Part of a small language model's weights: vocabulary 2915, 0.857M parameters.
Each number is 128 + 32 x the weight over the matrix's rms, rounded and kept within 0 to 255. Layers, rows and columns count from 0. Numbers have three digits each.

# up: layer 8 MLP up, 256x64, rms 0.233, rows 176-255, columns 0-63
# down: layer 8 MLP down (transposed), 256x64, rms 0.237, rows 176-255, columns 0-63
up176:086152166124099112148120174162110193161133147198121098110111065125137130138174071158167090170110142126141146109094114170163150093136095160145140118108098120127094177125113115087114113109128120
down176:137136146099124172100172126145085121179125155139137129126144113153159134153094165051101149147158109087101118124162155099107116158118132131116162130178094121084127128148121095112155127105181124
up177:108122149129125126101103205055126162150093058134104121137122166184143180096114118090121133151121060089191110121094158123135047155202130140154147138141108101221126049142126146106173090141112124
down177:146125165076136130169085107153110197141136155130117110095142171093118157152049056083167144095131104123152127054170144150115117107102115176090135147168131193144144168085080107130144138163130171
up178:121106154183104141120117099157135166165122098210153129205129082137141143094113078112086122101121152092135099111135127062151155149144161149148129141091104097112086162121168121099165109149097120
down178:098055129183149137113112127118149102154123116163147143117131098153144141090085099090161101081105169154114152108167105115128125165128106116152137140091105064101092159140152141173152116074183103
up179:180133135150116088083153128119156100128106103132093071117150131126125172143190112144120121162081056131116166155122134093111110120171111117125122212087170154162097132069141111103182116145128165
down179:143139063100125141090151087121144110194083134169119142188126124095166143094106128086129154088114099150094161160191131132107133111104120084155112139172085063084117163150133151132095100134108140
up180:137111138124150119120192124136099131118119173169132139066100101145201147097153150140102101184036111144104131120169135161151055088113185155144128081176194137120127051056131109151089062076102124
down180:126110111074034112113142138175141192115101097141096125180106152194133121141172181090161111160170116057101137200140155058150047135115182127173098164087153089088124163156163099116099146086192111
up181:104128098155164120129154111125118149124081110157111073079147125101163160086190113108126062179080161133119116110169162092127158103106155122184172181111077044105115115124092062135110127080131140
down181:142123129141124070132137122167081169144150103143122183148102147123161104101174133118179151154102161127133082152099166034127132144078117134067097083085055137138176124133131145146145108151150107
up182:125120023159159110120114177166171162158129142117078102091173145107112093143158106150212104133086131133151147105133099152094120177159118138119182088114152163141163079111116104139112163187135149
down182:123114074160097132152071131118160087147085154151142189173144136097129113152099081126144097106215093144114077180087137149187136118116059083091081135197209138216108140130165120155137126190203147
up183:189066143095091127085136154170084145099115130158092129156130156098098135125133155167123113110148111122175166122141161114127159043138191133110072143130176130111151125161091109109159118139116066
down183:151129109150180160122118132111122114142082129115160121142121181057195114101125135125072118109137082189157088096172071132169166110114086150109160178134149134154124131093087078079163060162108111
up184:143142110112114135111116101177142104133065112169102147114128137110097101175104094134114060167119100149148143089158113114133171076134079109134115098113151089172138139146110130091126131140144178
down184:110160152122175150130080139096148144102161152133125129106145098120132203091155125175168168132141183112116145126120142126130061114152150141138127134079138131112116103176146108119067135129128096
up185:128105169175095152081147087131137115098163132108127110126069123165096175096140153108184128088115138096110154146127120107170099132108187146087100100160159129134084111163159132134117096135131100
down185:138173118149139106179123112123097111125125134103125127127158166107101099117193116074141098160134094133124131158144091168095166108127068097103082162145143117096161116142121110135149136151127159
up186:129122061141125084120071095157117147094139122091108088134119128157128166128136117166128188128150139111122149173149104147139141110120166092115096138105113101117112145164109105118093127105088147
down186:126156135094133136153139154117108113112094091117163173106120116150127110141168156123085135125144131166095121100128050117113100105129139067145129164125158135100111188127145115090153097207111087
up187:166139104111127153101137170193093158128106123168116110135164084135190129090161143179114070145091150092150130125149141176127113150124165097106127158140117106128108094076062140140173165080126067
down187:061163084079147157135133148096150141161168161182125164087082141187115131152105110160099201081064077155067146122107141116144088109096113153145142184126113140096117117168147078164079104174152133
up188:143168133143201098052111132199083074092124150079101187096156119110139182146092127130064137123155160105083186119130140100106089143130099117141093072105088112175106159135164145129132133155130089
down188:125172123154109175098178151153066140096168164085121187132126204156166149151106078068157145104086087101096124109149101146177112075071081158106137068141104139152152136181108113098158200148124128
up189:155118113142111128156152153156082136112131179142095166151149078187110153109092069113108180104158131133116172160089113104089139111123089112166114121132082118150067166131126100100075140109140105
down189:157118163134126102172112135139154147163122067149108127137126135151136130127117173171148150136137127098151148105145111123168175147133085116128144119149110158176164088183179145171162131140094120
up190:071205126149163169104119180142049175082132078148107127111148125141114104124133113148052127103136119148083167168093164112184147109116157151114153091113155131228153099145118124092136093087129156
down190:149127162133065167116131107095136135148092145000111142134134181112128180073151114103125165103111217134071155127152176089111141153150136130055099080056148130153102124074118169070127101098131112
up191:183128124161131149100148107153104117088090106189146089109176087136148101116174059156144139095111173165085105124122089131198117106172126081165177182082121128163086134179162077099138142173132082
down191:161097130125154074136115116180070175141087108158173103157059108169075036122131145158182150131181117108140110140115056154152120146154119131149116032129152151218107070109128108146146124182157065
up192:134101124098080149111135142115139174194193156109076123119122117110139123145109177146123088110189130126142172101133161158133077079170134160143128154168145076141110121081129038057145122135116154
down192:138134127128158066090110157119152097158144097154100143085178114131148076118116094097105108112088202187121173117109178164136162169074158154185132111142193097118027100085133176114112113157168132
up193:121150196092184086131070148110121181170122091079123085146093125139130116105166072171158132104157167140146100140103114102126159182172139124147136163124182128158143110158160099172114106165122160
down193:186145078154155110171155070115150159098135098118147169132147076134159127145149159092157079080090172147124129087119136112195084134115129140089069134176160086137131079143129121117136134093164160
up194:135136098134142113100168136150125131110219140101084190121105126075124116130150110102035134088138162095088144122196161140147136170137098102143133154189172139116069109119175089120048196143117144
down194:148159184078145111105166083110147157105133116151159152180160154109165100148145107136121144128129144139179102151123071126104195123102086089088108093130170128199101127143151112064114133094147080
up195:162150104038149116128124149150172111182129138073118077091125117104074133144090090134146100168130101099081108131220167164145122163128126148127160126069137123097129172117162112093121137154114139
down195:123085129103116122125175109171128074115090114205162090139183146124181098122181092117135081129158122170097144140122216160072167105141132051140079171053098120149105063075150131117082174092143138
up196:159133093085098122138180180131102149113095122163107108165108206136133082124136044164060167120117116104081134114178171138153147114123129127130187185177125124113147090123118141066149129158117142
down196:144185137166128154126106064153128064203148068082096134131172096154091209122074151145197134083113159132115140157088131081102184141145111130148120076155104178158111125159150112057208131147139148
up197:141167154098104093170124177135070116095146124168138104086167110177141053130073105132133159144132172152102168126126167161091130083121133148181077143120117114127117147126106116097131107101188119
down197:133141090132144120172211097147112120158107184110110141126124084128045113158160137195102108126135144164132156124135086074139125117111135123178197088154093148139143125188111160099091159158118116
up198:160136164168163116130117169055052164167099124105136099112136085140158196091102082150150072150081145082041180074165161134148152153116129083216090155083189124146139109129133135106175109126112145
down198:181103074098133057134104106163119094084147135156136167095128135166142179124208150159078203081093089102116192112106132174180066183122156160128165138102143161103150142122173137134157125105117091
up199:160138083113075173133109141130077150143106180114142138121146046061148158143084192181138131128132083073136141088126166155131129096116126110147067159159135092134091164164077136079095162118104128
down199:127114083191130133146080069080119109115155083106122179108126117168104114096141146177154131058141147145099113156083107094156125193147146113105118100088102137092144098093165170124129116136117168
up200:209122092120107069088121147122106150078154172092143146125121112169102116120126122125175138108143139124109115155111149159165198120122148115189117181149177096107114138099097130101090103144136122
down200:094148093146083153108105129174135128155122159148157158151118129166126134136096125160155132156085140156140087159097099080144165128124101155089106144099096143081159118146160155059162162101132150
up201:126182122089158163073111110131101130097117097123133181101128129129065116107141100125141136086180115118181140148091115102105163128143106126132160122141148105171132152124102108122158220142043136
down201:123109080144146111182173127096131141110093170107143126140127101071192101185144129098086085135123158127111166135141120133117122103100144182132149148179059120137140160128131109166141148074129140
up202:083128105099090168147140130166112082103107163182162141135096128105134153151119107132078132144141175098087105154134113186094110134116061141159128139107107138167136120086116135071182137139129150
down202:104107143086145106141137103124145146105143107093084143147106113133152143137123144148070077127192138133126156135126139091140105154144200111103138133094143095123111120150131168151144123116134086
up203:173124119136110161126141116174135168120096100109117158144121155102163130127105131140112091155119172142108097159196113129075131100122139105151122193127132147134103111155066097189126095093141151
down203:095126107054127133121144146096101108130165158191084165120171105156166093118097129153128108125131105117101096122118147109165140149155084168100181116118153112131166107142146130120150144114138098
up204:133091107140171117136089114151083132069096096102133105139181112100143065111135129132071126117157195099119144138154109132110119116138154097164144119182110149174119100099094119057137126170157147
down204:107136168091068174078140134119156121155153109169124147107153117114106133166105139108154135142136118155179090118094164117109159145139122118113146147047140101119142140149136114115083152118150120
up205:091138080148109147130102147095114139116119110175142111100103119102155136193129150143130088117133138156136116098173181097126164123107151165116109091103150069143118047126106131127175100115158189
down205:112150146166137138136123101159152153143098187151137129105122074136125101110076122144135067138116143139142133119123097180110083133093123114105114105164125095149122120096101111131077150146131144
up206:158135152132081205102145092125123071152141100191165056090146101160119137095163168156106135088095110124081113131102144114121101139138102127087124159152117108118119109180166124087141107151101119
down206:126097137160138096103167150189143175148215164207088158149118102136113117142128169188142136081130092165100115052125100169107137157122191146113123098105111097116075080149140135160137157129235129
up207:135186084107154115100162075085106159108138090151126153092105142161151164147114096136232103082162107143101170122146095124093091142170120153133106106107125113202130123104128156104128148128173150
down207:130152145114129137135094105132113135121116130107116159124181107160139136165106144148137095101121153139059140127094081151106116178207152156089145103111137094133124121172054195086100168197101101
up208:081125066164137137097142138147082178097169168079137139111147132120107127102111123065147172189135154123074126141167137187131138131144114117127119097155119082088107145044167171185048148200144083
down208:144139119179115107143105094178130104157090122114116151039151155045096165150111111111142108156160078103171124140170176148161102110126117120099112116163102124170088143167123130161176135230158122
up209:174145147104170160126128155160149183123079141062112146129061128179105089105112056151174127128140143070159126123177134138128148156145112109129136139153141185124138114145168103109108120153170113
down209:111094131110142182115148106148138089088134085183104138170104153155144159114142126141116089158131152117081114095130187151140148109139135096157131123130145136105138086121159142174139108150115100
up210:143078126120129159147130108119145143125148088171144154165153090143104154166134092164175110088087120091140142081140150091192115107147201112169088125131150202174118083094133124121121077140119181
down210:180151134113066150141114111094157127120096107068174183144147132170151112174136120097117107153140111101143096086156139101170123110135122075117140137140229169146167161110095128084146142120130168
up211:119174125149144131094157158113100200122187083113175076159093122110116075129106100161118166135147151147185156111092108127109082155112070133121137107126130117195195152155106140096128128130163176
down211:170148152104111129171140112122129192123150146160128132092102088199141133152133083100073148104090192079180156128129157183140095114073094117120105125147134075105142107112090122160161167207126148
up212:186120151101086104127075103172106146170116130144107129190112113091157171143121158213103100145077174090163161102144138180151171123112108140162064156114034120088149103169124103160095179146086127
down212:099159167118137167147103111062062137142130154129115179127154138108103168112090106134127207112147153137155116136096138074180126161077177141083148113114142196123142172138116158073129117153070100
up213:121095149146131127083056151138146093128112101154150077100152118116148164168107104197123147087150136145101112118096111124152110079111135144140128124128107138171096126193061158153101179116065089
down213:131120154087094140142145149168126130145113118182135141162142127141172118136154192118121083110143144162145171132038171116135123110174107135158141152134097144082120144201120120160169113093144120
up214:112110105110114157095137121165127151138098197170121162160109116074122107153097167125092117168091084096127135128158147129090132157155179118133068105133047158094172136130116103169145195117158160
down214:120126115147116156112081162131145092127119120124116178084108142163158197110148129096128123121067132162064064146112123185106120144148088099129192158072127124173065149081243194080169070131088190
up215:169134089116158083140164117161115126132142083149157146066134116128144103097104116114153091114115103063162131090124148161147145121163162173127138133105158165126148166104115121084091102147140148
down215:112151108191068167082141117126137118157100098104127120123121127152129129198140118124104129161154158094150122142094110042075083135124133108128140097108133105065111075144159156139123107075090135
up216:136127114106154071128137094108145127093121151116132083181146093172111162128106102109091123137144138100101164148136114165127126087117123166127147143132131135145175096090091162121075125158106155
down216:103109085087076120100125129139125134175166165106130092120145104194112172142185135117148154128099125104130143064107158104166119117107122076105117120154133108091170142179124166128143131094090144
up217:144070112087110148132161126190067144116195174097182109148158138140101128084107127127182129106165135159121184124123170100099094153228136096118114098174063120180174030089135075082162121157166064
down217:188127136085166119115229125158176142138114152113114132113088126134183117135171181140110196114149103183133163066133128155105068197216143132132100088063133065103083029062133175131128103052156071
up218:110132181118128171146092183120081101115150081160168100117133118121134191051117154120121123133135113150142224110149081132088125106150158132105085125060142070169145123107144120074102104121130137
down218:137127161097107129185109157128144171129137130152129109129114079087166109155166065084097078127089155152115121128163079067141164094152139140082136137102139080177122167204155077162112207172100087
up219:085186156082119123136198112143172067135150116170122174154116096138098115101124092113086119132092120119163142152192118145148069076079143174073072179131145124111110100153109143125173163181134148
down219:158142155083100191188093120181062155123104090168118119123141170138093173140108100133149143152135172137098177148119085143129146164173100070039062118139098123125128080031184132146086042184061122
up220:146141172121081126124152179173173109143111132063091102073116168119118196157078141166146097118169101104140064151134128113097099130133120155121097141170079152125055191194144133167143121178111189
down220:127136139139129181161175126149157138153196161011134221153206129166199112143171085158139132125187111135158124054101137114146149167167137158167146110110165127167132135145104169165109098181115106
up221:128217130124173132088091135140125091135177059152165157101108133141155111112090100100120120097160152164112145134187138177155135161057150098104141106130163120133138050131159191160146150157087068
down221:150081104120128165139133187120161086197126085167170102090143207058163128111145173133152125109154050141157144056205135079060180161154096161106125165070111110167070141090129175115097147106166129
up222:176135095143130134156122161138113128135143169110161140132123085108150095119072184136133124160125125141150164116044122158170100093075083177134129158108086122131116140135128126117119122165108188
down222:125199158130133136102122179135178120089114167155108093113115116091120174136115186114142110113121131122117098105076129162128148109164094103124154099127151115115126139083096101128076149145100162
up223:204153120111186127135107059130122131081160161157135103077110141140146134168146123203160097044151181082144092103124211109138109104127121152185106153108107154109169096118112148057104140169164111
down223:119161146140154054131093124063131147086095181053122183109089083109094159130151124125128100093146119117074085095083189210139094070169128116136137133128132071137175165105141121144133083157168066
up224:091128106126186123119156132133110203138136161135123154176161135116136183113116076128130091107057172166100161104144130113143174142139052077109106162117143109137126066128169118128091141190114052
down224:146126074125126145091123130078138048137210156183098116124150152107153139127116105182157173143072125118113143175123172088197130118096109117182113146151159085123098132129148130166067171097127155
up225:172130071194143097114206137132092185167123085070151087109133153100091067133110180123128131139123112101113125166100125153097151129125113156102145147126063116147173114149105149150081103141151126
down225:098138103185061176116079131137155134169148149159143124049101158149084136143105165135163161099152156083126131103119134098162124118116117156107125104140138180139206104162114135130156105148135125
up226:150098099124138135125056153088196101142129110129134101187105088174182121111093135118131107169084123173140111148185140164124135161161147066148116127151137095158101090154120098195110106119175139
down226:157163117151160112112178184162074123142143106123125140123096122096139095127133118118125126141136124139089121134142160110174116165117152137160131140140107141121189116178112191095145159081141142
up227:101171100140126046136087120210148138119124104140080110050123144149160173108127085101130075144121144175127099136076116136137124203195128130095126109125181109116135115161115134145130146153127139
down227:115095175092128112134054093148163112123089065191145085165127129140161066075090137095170146072166107084093148147095114138131146163096089159135124150115088154153134103120181122104189132161106149
up228:182120124103093125112133175140135084142107108083160121186116110110118100130159143160151114136081094119172163167141147112137115157167124129139105134114095115192172110139130127135124149120140124
down228:114133106172155128144115152128080159126137106078142111093151093121131134167146139168115128109113168156144148141154155148146160135212110163166141105115168153093086111133090101166140142093188125
up229:106191092115161107132114153148123114076094124138083119094089071043060106107176105174138151146123195152122119156104110208119190174157125131120096075114134112195086155106175121115080173104150182
down229:130162148090155160135179098110098103149082117108142105191090133147144074133111166133120179148147131084094126103156147128098123108194135142145223115158121061125144072151153106142127225064139187
up230:167100131151102168111155135131147201048115123195107139124161092122138183156095077178112122109110157150074097122147175147114125163075155086173154107125145118147122142127125166101150126108166168
down230:152088120149190130198159158139089139103125153118145187144077135098181112147148116150141119138128159095169130170124099167155143106124140215127100144120132119168114107084134075166104111116138079
up231:123128145119131165168132147108102137052129091145144099152109103169133110095169105120135111106176112090141111163128132142094092110074141175116105197140196156094047133157095112137134126140098176
down231:179154154157071144114114109165148126157162105120131207173132166121147102124093180121134152169128144159159083104158099083134156138134149095121114081129127122103091107103167154106141141107148143
up232:111127187169132068077125140111109089105131136156135139151106161090138087140136179145158114129117087033123169184154166126083142123101155129116119179141112090185146135128067107163150111104100137
down232:203112129058129199186138106172089120068108069094120138140131150166132127131075166081120115143149098108128171127096116114155133144167163123123149105121151096078081191126120173067142127192144145
up233:153147216039103177098179184079125069147135120105123130114109182126118122097138070169096114188144134099137100141159136126065105147094215161240123100219144140113103151099125137150162076092169145
down233:182061170205163118129084186151080101149103123116119094124079089114120108164124167177124074181209146117097077157164126107094154133138117143130160172082197122167065114119112161158144130064113057
up234:141126104158090134068137097148116142096127120134061136138086133155074159095105127113199108108141157132104145116130142182117148150120201117129173159096115129162106143127088172102150123153198094
down234:107142131184197106168106187132096156115167119088137127112113128111167132132166135136087136141165148152087093105097136147088082155119110176112150109156148099130138106102134124114094123116104181
up235:096136131138112104127171166134114129071149174103175163091137114085097119078165111115148103153148134124082130168092127111159115152124109147116163047158155133178137135092155146073113103130119150
down235:137147167140109102092161124120158125115123162082150151161173111149156139133108144158159109154117161150161098141122113141161145133125153127137134128123179134148112120126144147142148188099178095
up236:130190113142207123114111106107120158150110072116161134117146150098119157155149153172098088150157152115147098168169143185115146072094069120112112106101111190139140116120108085144105117111085147
down236:133117104063164161111121116116129101137148134162103124137131094112128134080182118150163151108051108140101150069067137159167166138088182095116187106106112101145123157171124131123089120172158131
up237:201204171179086140149168106097082153163141131131066143108110119101115103082129117106095109147092123063108099168159134083136119156136109140176171161103110060128140084190125132111148179146127151
down237:123089131137081133097107131069161114140088151084072170141086189103134112133121174146150179189117124128149146137165085121136158124151121123114139139119125109118107120135140164099173099058162097
up238:129089095082144127108151117158141146104123110095117153106121085092090168180085108110178178141184126118137066108114121148124146134161134153132135149166104153149116121140085123139094155154128077
down238:122106087164172097139128128130107140130110115158100140091155115143147137127154146146110142126161157133119096141080138079081097133148102151160123149144085153055169172139118120150140117168160120
up239:206158163145123126149120144176103124158120185164143140089141113131134104152144180188111084129115083128202099106151161091101107120143144118179130129112098156129089143110066038130152098101127117
down239:093156094081165093091095179126148182078130126082165106187154146121118104120094109080110123143111184112088158111164095178156102171131087109123130182150102146175134093118152181136039148122118214
up240:142084151147122140067149080137107135102131162154135150151203140099047108094127170105084090121079164181158121148139064138176093162163170083163107123153119108130096071081120120097073125154128176
down240:134122130134136149129100107139115122150157144128123102187184143146123126100109098159144114175080143157166162077108096138114093135108133188060119076138135169122082091063147090122177139188093061
up241:097135131197131114133104132169133179116154150140115168164099127067116133123113138149108163063099126134072107119096175113151136093128142092109108175088063124164150094109163157097124152172086102
down241:130095079150084105102094137092080120121187137125130168137159121120128137134131104122105094110170114128175137153158132178128110089124135142145136063120154148147110162120119138151123199063090147
up242:108170105122118115142131112126121136119092074133124106125186132135054099062162127150124165181150145082148089158098144090129124194194142167172148085157154108200167171084140072053132148178116172
down242:123228167061105081226048074087162129079130083155126140114166145172133105132129128196127223133100045151139138132090075145123214106143101163184171057207115110185072102083124156071125128210104138
up243:097146160095180110055145186144131159126109149120089076139077145152124073125119120116124122147079116160158155139170098132121226105157122143084058198116123119094103154057069134201177101151115165
down243:149152123113120115114114153180183185132064097100115143144120122172140130102069112092121178105144101081147102067197110128176124103142137150144122160129119205155059141120084085056175094204143139
up244:169128092136130094127166098156105160129206145186090138098156099131150135187141133117093155125166117164143090113203123173097094048131123117129087094134069123157117120139123112118118117143112098
down244:055086128145165105131150062103107180172111151094083120141181143147151139117182111192144089109136105143113152153143165101116166148153139152174111116234145174152124141155124099112121090143087137
up245:175128118152158146098111164175093134133118120086146134101074091169107113159104132094105120170078085117155153121142148176144161133084100119163173124177214216158116113138148098155089129165161109
down245:098132168090215116141106153102121137105125119165114147048138174145082126116085214139102092084155133142088124121102094144115142157109091155145156117126130142068152108144167148197107113149137139
up246:129119142127161053146169139144108136110159113123071160128111081096113134133115126115109145077136138081089152151118159115143115108152140142119206135154145118210093135188084176135090097132138141
down246:129115159159169146108075158129150076103153148137072116148130129119094110096188164128129122135112140130120136130136116098147110104105104114099143149123109143108181130047127137126072158121083144
up247:145198121138122127107111085130121082153145163117132093072092072156131099175092140135155155205165145086136126129141160140095144134202162120068095154099106176126107055089141184130086156111129164
down247:119127170114120108187126112133176167127151139118134120150155133164181158149148123110191112101123144146092167163150147107097130114161180127155131212111153107114094172153131126099120152086145109
up248:117134154126067084134107128121123162145162099099115113161131082129127177135095138152177108127137116098148161103164137099116131171099150146132139095143078132188142133120150132085087131177131106
down248:165120151145113115111136156144162105157129133128130205103117149077121084106155121159130161168139123120208115085137147159148109115124115115151142132092091115156135099152126153130154133111117153
up249:173163127116095069121066118096164134111116189138134106121115073162230103084146173136144149103147139151159155174169145154062111111118163127125115100179182153145122104116061078209143086101106128
down249:143153160147127160092091172143127100127168130143121119108186103127172206154127102118134097120070123117106099104141164181145156099170088158146103150126129134134102107106104103112154181141155130
up250:179146159124183142119123184154176162114121119063125065109073027136135148164185158109162084128078100071154116153133204134166120158142105124179095126129092199127187095087162130046157061184127128
down250:130130111000095166146094138113156103114146097080073135104164113098122223135098131115219131130139089079213096178058177119164146085148143121138067143137174169098224165130163151154152122143074107
up251:116172111125125129122127122099141162075125140129167133138101096143065106187132086155128099131096147141160092150113150084163108103095153084127128163129129176150082128108129117133053171100102135
down251:131166106143166132144115134121118127153110157199078133120164142092129120108136135115120126070169103146122134141140119139172158128108078161120117152127122160107146123086120134093132054166126107
up252:124140076083175149075146122116164115125098125114093110071123085149080190133163184107158050206129131101123140081169106205136140155156179135130142136084140200095124141136041128116120097106117160
down252:112065124136125146100152139094119051118142105142138096049140069101177124094088086061137146142072178144156102148155153145126149124113099136111178157070065128138123086145175139146159137183157105
up253:189121104128172042141143187084145121103081168072149123135136111108107137070194099124181155118114148097156142095089201049132131138177169111141135168159091170124080090139177061132130137146077165
down253:169137145052183115131137094156138122151099138039098114140095119074152183106128131142120129149139164159145118092103121094119104087042191151128061062148165145124077103128108154060063128137163052
up254:137110097137148129165118125156132146070149144115111156125122130156104195120095122136089121167090172153155100151140179165111116173139131140148081115139097086153174127157140152049106134144176082
down254:145079129108116144170102141193133120092108163095132170117084154176102160137086150159101139056120160111139129099126130110176166157148120133110159141085100117130167107141147102081120162146101099
up255:152131135160154108144217150122154125107114112162143101102131134147095056107096138170121115124125105109102202114184127141146126135110122172057142156090139090145135147115094134120135105099118169
down255:150135197116141078105121078103160075170107128111163171177172140143173132106138132122124142130135123144124118046095112136136100124116131059164166092212137163112111121164147127174125112145141112